Part of a small language model's weights.
Size: 11 layers, width 64, 2 heads of 32, MLP 192 SwiGLU, vocabulary 1024.
Training: a variant of Adam for these matrices, 88M tokens, 5837 steps.
Each number is 128 + 24 x the weight over its row's rms, rounded and kept within 0 to 255. Layers, rows and columns count from 0. Numbers have three digits each. The size before them is the row's rms in percent of the matrix's.

# gate: layer 8 MLP gate, 192x64, rms 0.292, rows 138-191, columns 0-63
# up: layer 8 MLP up, 192x64, rms 0.261, rows 138-191, columns 0-63
# down: layer 8 MLP down (transposed), 192x64, rms 0.191, rows 138-191, columns 0-63
gate138 105:140092154114131116175107096112120086151161108118106121101113067153121169127099113136102124123157095150155129119151140115117096104108120148154084179141139130166100130125125122150164123105114116
up138 102:174122146129129147131152133127118095171120145114119155109139152156154136117146153126076134100166137114159135122155114155119094102115122123161148155151152145158174145135084115143140092173100168
down138 105:115109164114129111154118124116112132140158135126112145147135138106178180062149112125122151091139114109093159095108154161160126076128118117151161098133108113138119154114140080104101135145129116
gate139 090:134169126182120145105137134108120118156139135121114152112143117148149089150089129141125124168101148194131095088128126164122086124133153164092146168162112108136099137154099136115140131125150109
up139 100:105127141168114117114130142100086126160113146134135118116123108160111123163129105147132149129124105127103141128073210125121110121137105092128138109127146102146077095140149151128080164108103146
down139 099:132128132105146152148103092128132097133135056114116135111128128106106130099143087102131144128082134158134150093140144121121164093118155158147117085117190091111145133123136130153123078113126119
gate140 097:132105119124102116149151133096166152182100142097119157103089133116149160116136068156104108102117148152163134112115092140120140153114124139097129154117119101128146104152095149141152089148163100
up140 101:119139100124110140127113122123080109127157159087126104087119129114151161163142091120114167112116126165176113112152099121134156192190105131144131118123109108122147129141111140132109106154126162
down140 100:188099119127124126135134107162101130143128128142077141123101126095138107108150118167126188089153151173124178146121167154140134106112089101132132110126139100128134134125152162133139112130169129
gate141 090:137117122145136160171119149124173121139094109145142161177116116141136124101157156116141112136177129134147136117136118101126215142151163079118124137124130160127111101160107122113156141136107114
up141 095:168128110119132111097140165145165163101105101118135137115155101158162119119148128116132129149120111128100130162148179140103129133103177085143168096122166131115159153133135148175128162161122145
down141 095:141104098123146116162124176110086126171125171097164127140145129125110097130143140082134148136112147118123130112113100146113113164112137096100147138138142099114120095109115163114087084132174169
gate142 099:103142119136127113134111159088102136123176146100165116158097110156132139147155142152123160118099155155139100148134079100163122160123123146148077125140161127148108150082120139156140155140086121
up142 098:133087125129113151096197148125126129143131117126102092111146128194121091152118160120135119165130082091124135181133121127123107107144126098184146119152136115130137129127129127132162153099116108
down142 096:120145130141109141094141080119148153099148134121195091134107141142146131088122139129170119148141103086082130132141145144117114131118095150091087131106087165086135137116119130150098131095137132
gate143 108:126095135101097119137079093113127125167094143159122134116126105182111136085111141142112103113147112122135125147141146093097143135114148147132149192125152114112129090090124125136117175129075124
up143 100:115147167122124179140086105101118078111133097158127145176135125148123125155126085128101144170146116126063138131086128090124108149121120128124150136149144164101117145115137151122130147100095116
down143 100:092073167118100127142137141144116127136115130082117069117112122118124157127135162088103151101103132130133119107079121125146110129113084137120089155123113170103150133118137091170112147113141098
gate144 100:151185162097117133124145090128153131124120167105128164147142151117152125145167113169117115119112148158102131144099111075182131157131163115165116118126154150118110096147128087136143158135118138
up144 104:088103120118106115109081139138091107118188101166117120135135132120122121128098092096119138149106100112157114136120119103086150117129112127144120134106149103119114096159128186177121103134167097
down144 103:103142108136143122148087134120096122158146159168091170136094127129132118105073148180152138118163117169128184146148151124116149110121142127122118112146170117141130158147136123131154125138182124
gate145 091:140124098126098135118090159163139146142099129127118130143155120145108085116112110106077109137144156112130155128147155065114107172127132145142131115167105132124080101146146098116149172138171112
up145 102:119133119153161134119124100125142171090153126103142131152118154148154175164172175112073135113128093172123148181114154141137141142102126106106118136128117146107127148109128108124142138144145075
down145 096:128102130095151157158123141125110110125182149119130113146105131121156156159117115111145095168123139118125081118143107110126136090083142144104083114104148136099141101098182088134154142167112118
gate146 096:140165146092152114151155172129081113158098119144163135093150127122136122095117170156119127098087152155136119096104163146138098133132100153081108125110098143130144121126148128152128097105169124
up146 096:139140127129126135067100117145145141111128151112131079085135113128119178165155113133094090111149126141136133120122157149145108106075108106135088159151121132114143147143140139153103139110097188
down146 098:130148113116084112189139148099111141141153153123144111110106155114147119088139134190143135114107105147124114138150115087141138111164132155177087114146116115133144092089173112129112131138156124
gate147 096:087135138167164117103115139131132169135133128150146183152151142107134098100137077126123148130144126125127107112106098138152114102119194160156129130167173116132130139131118099168126131100087128
up147 093:134062127142103126092131081124135110142144169145118129131119160150126138170108131096148128165160138140176112172128149152096119148118147153084121112149146130131128139158106095139169120094104130
down147 096:151116120131143132150107077128154163090077124164108109154135089099138095129136140165112148105109095150115164131099122105133078161117074088121109130126129145122104160114129108142118131126146107
gate148 097:133165149129130110122110140144120142104111166187138141120130093128129128139133095138145156141116156093155129097126099101116175137091122122124124204136153070113133100140099096140123155126153133
up148 091:122109139099167114160138115133128098151038165120111109122134144145138160136122148132183124148098142158129111098119138125140127132151100137134165084136107159109138142124109133164154140125083129
down148 092:136137163107116098117092125104108160127119124147171145093139116149147149094133122184093144119101135158127138152143126139120125061124123155104151133146156141190107110121071144111130129113124117
gate149 109:149158151113132117124110105100132127170105118188103137104141126135131128123123124145114095139119156147132108159138160103124150135141152140085088119137165100097102158187077082138140131116137158
up149 099:099128094142126126130148156137091162130184205154157124116175132092125150153152133125119124138111112135140112119153136152118142140137125098164127121105149146163111083134134144168106127138095161
down149 096:102116066128119172123113129115146062119129076128127147135108090129153141127111153170149137105132113131117151170145156105148161121106133116127104118156088105139096129126165092128135158125103127
gate150 111:125154134162164116102122126125089122178150149128140183166087108137128155137116135152078132143125117101078101126104118140113120154111129133137120123103130122128130108106098130091105163084084100
up150 100:110110119156120110108149104151108097127163144124151132108087113160168108149130087124092127156160152125112118107162146138135124154117127126130093135144112097076149064086128171108155119112129119
down150 100:085175130116127106145081096085127168120096135158120115149126124120112098113117143078128098104119121091120167129170151146104123116123102108079136148090129158136152148117106167135111112133133139
gate151 091:095160103128121098126103150135147130138144120103130143159104093130138151114106138135113145170133113114125134101133097094125119112098092135139158138124141087178087129128140150216084115129131141
up151 096:141153131128160129131118134142140125141162134131115170129130123116128069091123116132092129137123116082122105138121135205110077091169128140137166142125139136184136141121132142096121111172133157
down151 096:135093143155090124160131123109138130151118127115140137180143152122140123141115168101148131131103122079144082078127115099108127173148144144151092082146098139103132118095122141126128109103072112
gate152 088:098089102142135098133121172118151167121137124134128102101172141118111155104157118143088156127117173128143114104134125108136168158101163135088118104119104156121132125141130126127195103096117163
up152 097:148155136156097129175130143128094163097134131092186119072117130163135115113096139111149085111144120126131113105125124120150153120106114112108133146122162172096095147146184128142144149109131141
down152 095:167113164125142123122135150152161090133171130119100111131166130130100090129131156156142157128120108114087156134161124118113113159144133153136158115153082145147169123100131161144142062149144148
gate153 097:164111133141139113143126165074123135120129119078149149108121136117138102140157115138169135127124139149123142071128084151079124157138134137152097134160128126190090131120121113108101126084125156
up153 093:083097132134158138104164128172143113116150158132132123078128122125148107123117180153111160078109095123126144150104126084093153110130117139096096146156098119110136119110147132089124122114168149
down153 094:149132112150150111131095115160154141109130118155142153166126128110095111166115099112185122106125101118152073140175094141182120120137135110100108113145152128090128157158150144144120143143091136
gate154 097:122145140147115117140096142168138159121184128105139139133117167111134121111155101111149100122117089122081086122157121137165157145104169150079098121131152116142162113169148136149124175117134124
up154 094:130096122096191172119123110128129162110121144118129110140164093127148125115123129124113116146150090150117125109124091133080079140120143140178165116139132138181103127134144107129091100114108166
down154 098:113145132134149116129130126108113110143160115109152108115089109122074138084146135202132162124133101145127114122123148101101112157091177154196129133087114143119129118158142122129135105109137116
gate155 106:141128144187119170134119176127145164119106167139145144129146104172132120108104141134136124137141096112126110111109109134080100074081129154120106152149121145086152110130119135126116121096096089
up155 097:131092163168131140123168124163123122156090132114126164142145155118134164066114152138114144138070112141106123110122138160115084108103131128144119138113121152107090170150116126160115118139094161
down155 096:113160105098149115151138164112135147125155134148133137098141120114114134122146100101113122117137104161163158129163171090099178103160128078133144114155146114146117111148101197144165123128125134
gate156 099:157114120156125135135069152067107117155136137104123151148139100154166143094105092189120158123124132114098126103126116117124136120162131095136110140079105087149110109138117134156128161134146130
up156 095:101125161114137154117159109171146110105109162128133119090131105147120160163126147121128097112148147124121108134151110102094139143092179160118129137181122141107086079126108074113146140137114105
down156 103:137191132165138131125090153110141101139136128122121125142126153108150145099124115129102152109113118138060131101136100116090124142127105152098153118116128079146145052158132122113121128093129150
gate157 104:117122148098142135120159178136113157197154148112173154126154138158100142127133139127092104161129075135083137132130128119099135095159122125138127167138112135162118098104113121113132111147172134
up157 103:152098155116139181155127144153101128144128114130155104117148115129129134161140115111121112149135165150093088137129160102107123112083154127152112202189111093127107129111117158125140156137128113
down157 102:122153121105186140116120100124135139128165129130092128119095129116118125154161127068090137137105115118144195085124107134187163104132141152123121100129127095122123109157154157132142130109148119
gate158 104:125130110154136106081131123125129129128159140173131125131135129112097144123114080153117139144147135148127088136167143089162108096125127147128160105096153108209135129156074098146142101131130125
up158 101:162086145113141105134115144157119137133099138100107139133136161158146060109133100115132124119100088128092113131123116106144082103157156158138132139132178160109110110099152135144096136110111082
down158 100:142136153147150134114108150172157108167134129108181112090158141126134128143121087154096151156146104131102140103145106118177148149129095138134098147145137149179160080134092141113118126138150114
gate159 095:138124182130121136149154181100176167135064104119062125114135123159152096143145105129143155149166116142143106123105144106098119144141114124134119132122151123138157100101134101111134151116124113
up159 096:134141116112135122140116138097101126145142174134131120100108119135117122109173123111180133113134142127075135109136157127117157122154099104152121144132152093149032106139127145110085145153117113
down159 093:134112116147130117166091136138140097141145127149181101155141094134167119135100160110131146152114089127107157172112176127117102134108108130148108149118168150138127167161123095079138131118157103
gate160 094:154163159120095158195127124104156157130101114151169132144144079144140095120092114129158102128129126142132124119131105129152126112152117128165137084087146148119158073110097130147126137122108140
up160 104:130124111185130121108157112142126127096129147146096178139157122121101147154128092125176134146125183090129132089136126147159168150139163111117143100090149139159166132100114104114147143144140123
down160 098:146095156116138130089124101150190139136129119102124074124116139118128090159120108129100099171156105120133182113150161108120150175120127128150121088141102135088144154134163141123108119123134110
gate161 110:107160142120131131143141179117157132109126156195169128119127074125099148124150168132102078111103128166133089160154129110117161151100109144110130134147112107152120127138140106124129106120103095
up161 105:120153148156105142129118088177134134122150124110140104126144164109127147138138093110135134101102115130118123110157154109187163140153121098098153146104185114163129081166128101121155152144120159
down161 101:120164123156184141170146127169109134089103137140081150120137108132138123124127132139121067114101105107130180146154122144107124151109114148102116103126122124157151139143140124111086082138084128
gate162 099:109164150136114108147140124121115153084148114123156157122175111122108125164077107145086074125118106142156105144125124096127114126115123123153089136127137139122060136104119149162132078145148122
up162 098:144140123102154188160131139131125143105127138127105107135155139125125088150129132112152174144153193153110105114134153067135157099111092120165133100153096114135143171126148138143127137156137115
down162 103:120104132080131173086107139119121087133126110083107110132135123116113133102112114153111145128148136156146162160061124143118079156133143128154128126127150136101136143160145094170148095097128158
gate163 100:164135186146133094107125144110140068131089165101129144107072119168151088142122132141156120115151131148114150103154111101142149128115158153151153145133098088118150140139105116142097133114135133
up163 108:128124098137111158135131118135126136156133092123112117107142149112116098143112133126175124089077103074063141132119088103091128177117122127164125117107130143120154119099109100126094099100132099
down163 107:129136105128095146106120120118151156119073106126134146112109132134102081147121075198140114102123112167138042110151116123127126123141102107150141119099129149134147152136141136133134107143124105
gate164 105:158139114083149101164145107114106079143064146086119134135158100155095142121117143147134089154147151124092095110145114152100123125120127165130150160124152114161146106146142100160132113116131117
up164 099:123124180115142148117126175131117143134159137170156113090119096101126122117180112131158139098132090151165135081103179095122126110126154142104107135117144121099116138137099135102162127137083125
down164 101:115110150104151183131106203118158154108162142101155118080140145128117126134142096118116108128108117121104122087138138079123135153128133088144145131147132143132114129089105131133147148084089108
gate165 101:131120103087149135116083117065147094107106142126092139123109117082161146107113121152119114093123119109126119148107110104070148152103142127108136104133081123129136150127162126165166123157100130
up165 096:141128079125186115120117139151115134133180158133175170095144140093117130137125144111130106138146084167141116194141139114124145129127122132153153137114123132106102148126114166080110132134149154
down165 093:118149142093133116153115141141141129145123119098133146108119160140134121156091128169154143130102095111162164111095166112099152091164150095135091132112131107142124116136069103177082121119133154
gate166 099:142152191142156145169151138122137121136123132147172095109139138128126152149120150146079119130145122159119092105176135127093132164170127129141125149133139100131085139110145130157074135161101112
up166 099:127149112106104093145111106166146175158174111139133117078109104125086143135157096119144098134145120156126117154133140137140159116141171138120093132125175129129132153160128135118173115132180157
down166 097:116191139134108093081166144145132094148118156176165151101150086139102179142121120121128122179145138116107129107108162137125144119092139078141138111134117127150134141112124145131153133115138157
gate167 098:106094138111131144107079147137145096119083090124110141115126078114099085103117131149145099092105116136144119147153113106101166121090121099117103157119157154128126118188126128162140126146102139
up167 103:135124118124095107150163128121127107093142139106098119080131097126127118147115087138149128121127090136121115095116092115134118094137144132096139115089140041113134119145163108133138090075109138
down167 104:160112114135121160170099119141179121136124121115109120127142138137124138122126112102142075107153109128173171102134132175095128138124161114091106151069133164135109102127138075121117106098138125
gate168 116:189088158093114169166166150126155095149123100091160156116138125138173146116089136144091123118109125135146063119146117141149148147140122172135125105100133124141118125126138136151110134120132135
up168 116:125113142096106137079145091106129153152125096122132097148154164092147147127078155161128163139151156161113098152128131123118140109127084161110116120090144101104119134089110146171107110103114131
down168 117:097129124145184147157108128116130123115132070146155163120154113133106116139130140037113118109090105124091108144136124093138127091130083134120128148143126136102124114126163136138118149156140155
gate169 095:169133156117148114152111089114119139137161146113115166095122127127174113094148123144156120164135099109095112116161154126103162072121187139131125128132155134116095134155126152167100136128160116
up169 102:144151118072145157159114138139171143104138083127140130144115134101094114157129184116113099146124120103114150101092116095098137120092163139119127133093168134143103142126115145155113082118135166
down169 102:104137162130142102159127150135118179099111124124142141156131156120058155146155117110152085103086108120160127138138134194127126152120126105148113116111122113159151151120145180133152115123109118
gate170 099:106121120157169132143108152093102138114177159125127130106121133177131139141119096164106108123120147112137129061135119152111133074132108126096139173137088136152093144105116145145105115126158158
up170 099:108100134101139091182100113148123131117136137185106106121126123100106166109119126128117135134099139114122142124113162098175148177132123104131154185138135072151127135142111128124119127153143178
down170 098:087124093133148103110115185125128128155102158135084130128153114122133096176160125110141106142141101103148101125121106111110118135120096060148149125125150156118105155117180117112095134125101107
gate171 099:130191125136175111162115147102140163155151163148133143120097114144160136136147149119099113177110145120118130127176152140161108160122138132126072127130120153135131104152107098122152086140101110
up171 101:145149111134113126117141128164160127132123123117137134161099111127108147112168079107117121121141120178088145110111143079092080124166099106104137146165125106144162140133135115078097091121159134
down171 105:123125141121133128075141127103088148138122143121128128095128148124141130122063157128143122193159092082076136144142135153142107155160144097102158141134118113124151084150157151140129153137119131
gate172 106:180108151106155127123087118113132101150145118113136196126149113131142126141127122148156098128123144124139153071133129147122161109091092131129157146154116124137146124133066120132098101095116172
up172 103:120143104173150121102150138120145149177097133117093104095126111111142121123174098110136188127089103113138118107169126128092127138150127113126134098116141144120115155119141145153095157169154177
down172 098:109104099158145126123170112123161105115150111124105150166117119144083126139061087123174116102127118127134115123135122120087120108110088123129140102158154160072170116132142106145128117121109107
gate173 104:120111109154081119138122148086134120120173119108131122131119113156141144170110065160117141079164161086103097077133142108136105181144131121142111109125137123129123123151109111112138126105098105
up173 116:164091155100166149124111111119168101111144108155097138172114121096156154128180149128159118110129157120104127120132099126130103116150121154127167144111147135090094129137147152116087155078133149
down173 115:094118110137105147125096136117086113147132132135119114131177125129140130113095111123079161124136116121148057113124162119148169118141105093141124129151121103099124130158143076108170110158115169
gate174 091:126121141137118086135127160125148078112146150116111136142091095166127131104154130117140125163145128087142117117126120136144149112084116100117168141122210108157106108147128119178141163114112117
up174 092:143133108119127083157124102134110122132150163080108164127190148175170087143146154136129152124166132140124104107104133116136115126118099129113075076131138136137119149139106117163117143139128163
down174 095:102141151109124150145085125051157109139167126128110121101143146119113147106144149187126150152162166116127151102154138114122123132166114142122185124168110123120137100133132135146138086137117112
gate175 099:178111103091140142105100146142131116169112121114104151104098119112098111120116076132102133139154126150103129097139138165115131159094130145147086111122158106160142128111131173178128093149155148
up175 094:143125124144138117128090114173115138154169103115134083084113107176116132148083170129131125095113090155154130150105127086121159152132141149132116132148175107124099122106083140124120119165152127
down175 096:123136140179137107118138151104091109111131125121124121158115138100142160136182135109120166147179141140126133140121143135167093124087150117094129073104147134141133129152172123086132168160099138
gate176 088:127105127117149152142133149130133115116176127118105188108144149107117131096154130127084143170153104194124134139135141117125140118105134126080131110075127086155111134173119135122123129113132182
up176 097:132098116117116161136155122148138133119117151170118106124141079154141110152096170127189079102078074131109123145118117101119099116095107111152125143146128143147114129122153143125099121106128085
down176 093:153086151134174129143119136173159164159121146076127113130177144147111132106136148131107110092134128179150161145136148104117154113135146130144147134086130112170150135084127118097127124112123165
gate177 102:097154166208100135140152131093143166117096125162129151117161122149152144101112101139127126117135080124106108129099115123140134127120137117107112148168138133167147089093083118118114127132155147
up177 090:079167089149129122140132125124105144139108113124102173169141063150165167140141107156117114118174128128114121171136147126120110144147141117121154094143104118134126128073094134115117096147115147
down177 096:109093117139121147136141085155156140119136136102137120134135167092148135133116160153165088141142116114165136155100141100045118124140146123093100132131127126170165111159165143115146144124139157
gate178 100:124137070132145088148137157136144119100148154135102141158137164150166140114115184152121125116127087158114095140197119110115112122110107136140108143143146147093150113105112146087141145120103112
up178 106:167086135092119129142161121097119145099100152119094142122167156145136125089129129142112156099153141116127112094139118106155185120134134148108112137096081131136159157110080113125117123145174157
down178 105:147135195114157121117155137126143170108130145101121130153125092124126094141138075137094130142099148134125164101109106116132141127159130120139157083144190144160163111118155099121147107105138111
gate179 091:122128175142131107118171146108109160143114194124099146118126113146129116108138123129139143095083104128148114097118096101127142094137162133151107141115129101138153111151065088089133124161147146
up179 094:084140089127147087083137094164099149140126106118126159108161127122133142097121114065123110121154141142109107103165184115115125160142168116150117141145137123095128154106107118115144160141152124
down179 097:161137126124152141139077135110152123130161139121127095160113123146113117120132132182122158115153142130164203126124129106118098136098137093128121154081122099079139121157137112148161082136123130
gate180 106:164100133088159092161101149101140122112134140123150133124144093125098158105103110180128132148128127176094159120133140071118140116122125104096099109112111137156163114135127091180121140111121116
up180 099:128141126205125136065124162143115150167120120132136124166144124107162128130143149109146068136144131100127115130140104174094138157136112160141145136128104115119139148140086143126151149148097100
down180 094:140132143176134082129140144170128108148130138142136164143064114170114120100127139136114134109118156128093072095141178117122164174123114145099151147110141110124131109123098140154113118107152141
gate181 101:134166106145148059141106136090159107118113131147102144131139131160123146105103119140097130143128093088135118088138164117123087178105119157134123087115103095119124156156140131148167151133129100
up181 101:138152116104128116116153154102121147149125176137173107124156137117083137166154100126142136110142119130123154128134137106113101139106129210163113128147123150153106108119099075075136127131134147
down181 101:140133107111133117153146142130118142139118151140120145110158129097145164115102142175102142126151137132129144117137153100119119160148141079077133135114166160094085133108130217159131119140153134
gate182 095:128107157109095139109098150127107148186125152141140076178131101095152128133124102138120135119115106110149154135174088104093134149147103117141106124107123140123137120126128107150153182071119131
up182 098:129060136116155140136071147093126111121140126165109114126153127104119148146114151136142148118142111141126145167124127115131118148119146126147110167139062137176121109100173089132148138078125131
down182 094:068147122189122122134125123112133098137122156117151127106099126113143107148165160080138133156084083141144104158106167106116130150124107125103125140115151136126085117132107184102123108121110132
gate183 091:159118092128089149138114116116166167106127116138128106097136114153158124081125148153152129135144133161099126138121069142130154138153165092151148126122167138136092127150110104166185131129160120
up183 098:148114179129126099107143158132147137155056149144122121122116138102103116149111102119175133130104124111138181135122093125106106143108080124097190160146118140147137137142110125145104131112096126
down183 095:126177144124104119144103108116120148130135184128141122138179147132128155139099101155143135172143108140091115160081153146171130143141163103109160138133098139142149125159115117150157091087107133
gate184 094:133140116087146109129093143106119099162136102144158121115134136144118112095151106158114151082157152120076123118135117116161131130082107142118133133117091083067144143119142087158162116140157141
up184 101:158100143141140110113117158169141109092178139143091106123097130081134099102100134154139130148197132141152138109128079141114129144121110105121113096143140135173158133116114160137141145162106124
down184 097:184132125119116134111162148106096138125092156103093106151112099140100179112150090107125108119109105129110111120167120166118125104113073132140115180099126146147147122111150115102089116112115135
gate185 098:127165163099134136135111107153139128127109129096116107138139108120158108091114118199142081123102111161172128112158132136122120138196108102137136132116150142134124152173136117134123122101121183
up185 107:121159120119161152189129068144189136114120078090117155126134109139129112128122115146115134112118112116149121129147129144136127136169098128107169138143132086148095091146132087116140112123109166
down185 105:141140124130162121113141177117108098120089115146139139167152142108119103161152105062155096107105127159101169098132122111109128153147102112125138113109075127119137136099129184131145158130144138
gate186 104:150167147099141161117140104081150126165115148160122137140090082139172106146119136155172130126130153117116134074135132138141161124110133128140101151150168110133157098125099131147103118127071125
up186 101:101166127098178122157112124150084102148129131117086137100139125116162149116144150115163152097101113103087145144133115126106170122102077118124141154114077142110143140119140156147156115134154095
down186 100:174102098127173131103115133122085113112149159140090091140137205138114119142137102139110163123152094160103089117143079106113147102119104130135126131097121145126124128136097145159116110121140124
gate187 104:137121139109138140162110105116136090158126137123108146177119140142174144105153071144083079144156144108111124146149069117130133097124136152106135163135171149111130118096164128121116103154123119
up187 095:118076131074133140134079135120110067154102075139146120131117144153114173124098136129145141145104125113164130136152126124108146130149123099127117128093143141127100147141161121138135128103163190
down187 095:119087156142109172119122118113094093124161124152104134164098105165166139071138148113085170102153141118134146145109132125082125153134117131108149147125141117109097173100113120101106131154134117
gate188 097:137118168125139130134149167111110069144127138166141132113143125121195148173127134155119133102117157123124075109123142145129154126116164129119145155140108102163135128174120098088159153118099147
up188 094:107113116134109134112131117131183146128154124136125140124107177104122088170145120127124166084108139156145147143152111138142197119096136171140094120140137106129133165131151120079169128104108131
down188 098:100142117112093144125124112110118191161105131155102124135146115141166118169126158152126136155170145103134076157102119169137126159130092128096118182118095141131145152127106112145123110139110158
gate189 096:124136102134157079118105109130111092137112161121156107119145124155151165113116111136081121108112125184125115143154152095107146096102113113120129136125167163146095075098126137155108162100149152
up189 102:124113154133154147103112121149113093162138127110118130104105123120126144092113176134133129069153143166110133178150169130140143103145104110097128102151177112164105110130122096129122150119118071
down189 101:071123124117059161109106139115141121121115095139085149145117130126120134165128111075152137169155175118096144133122119125154159113141113143130140101142143121104131168131150130127094159131097098
gate190 097:127132136121131082137138116106128122121114167106122146096158107137113119116134103160138123131150154161125086117158129133140149106117164166143105182167144149139056135138134123162112134123079174
up190 097:125131139123150090139129131136154154122117125106092158129077131120115094168179151105134108157135146126099133118117125119150099113152120126122137110097124148093115144135067125107172140205117114
down190 093:155124096141119157147104127114182104142114143154184145126102102095154153130143155141101106147154133124102135125068155140127148153116117090096116109109105170132155109125106115129166116104132163
gate191 103:134129131121126084172159131150102114150148117139073106120145149116137142151086130209111132116110096116108091110145106097143160137158124134157137153118143146118148108171121142117149108162111135
up191 103:109123128147116108110137083161145103168140112129087126128150134083102146148116156135108128146160145109095128133088165169116095108124135148130096102158146139135076154106095088140090135155139125
down191 102:127130111139107139139090132135135128142135128123180125119130108181129164132106130120159128149126121069074177103125134141113157126156132137106120159148124148116143136155170197159103156128137152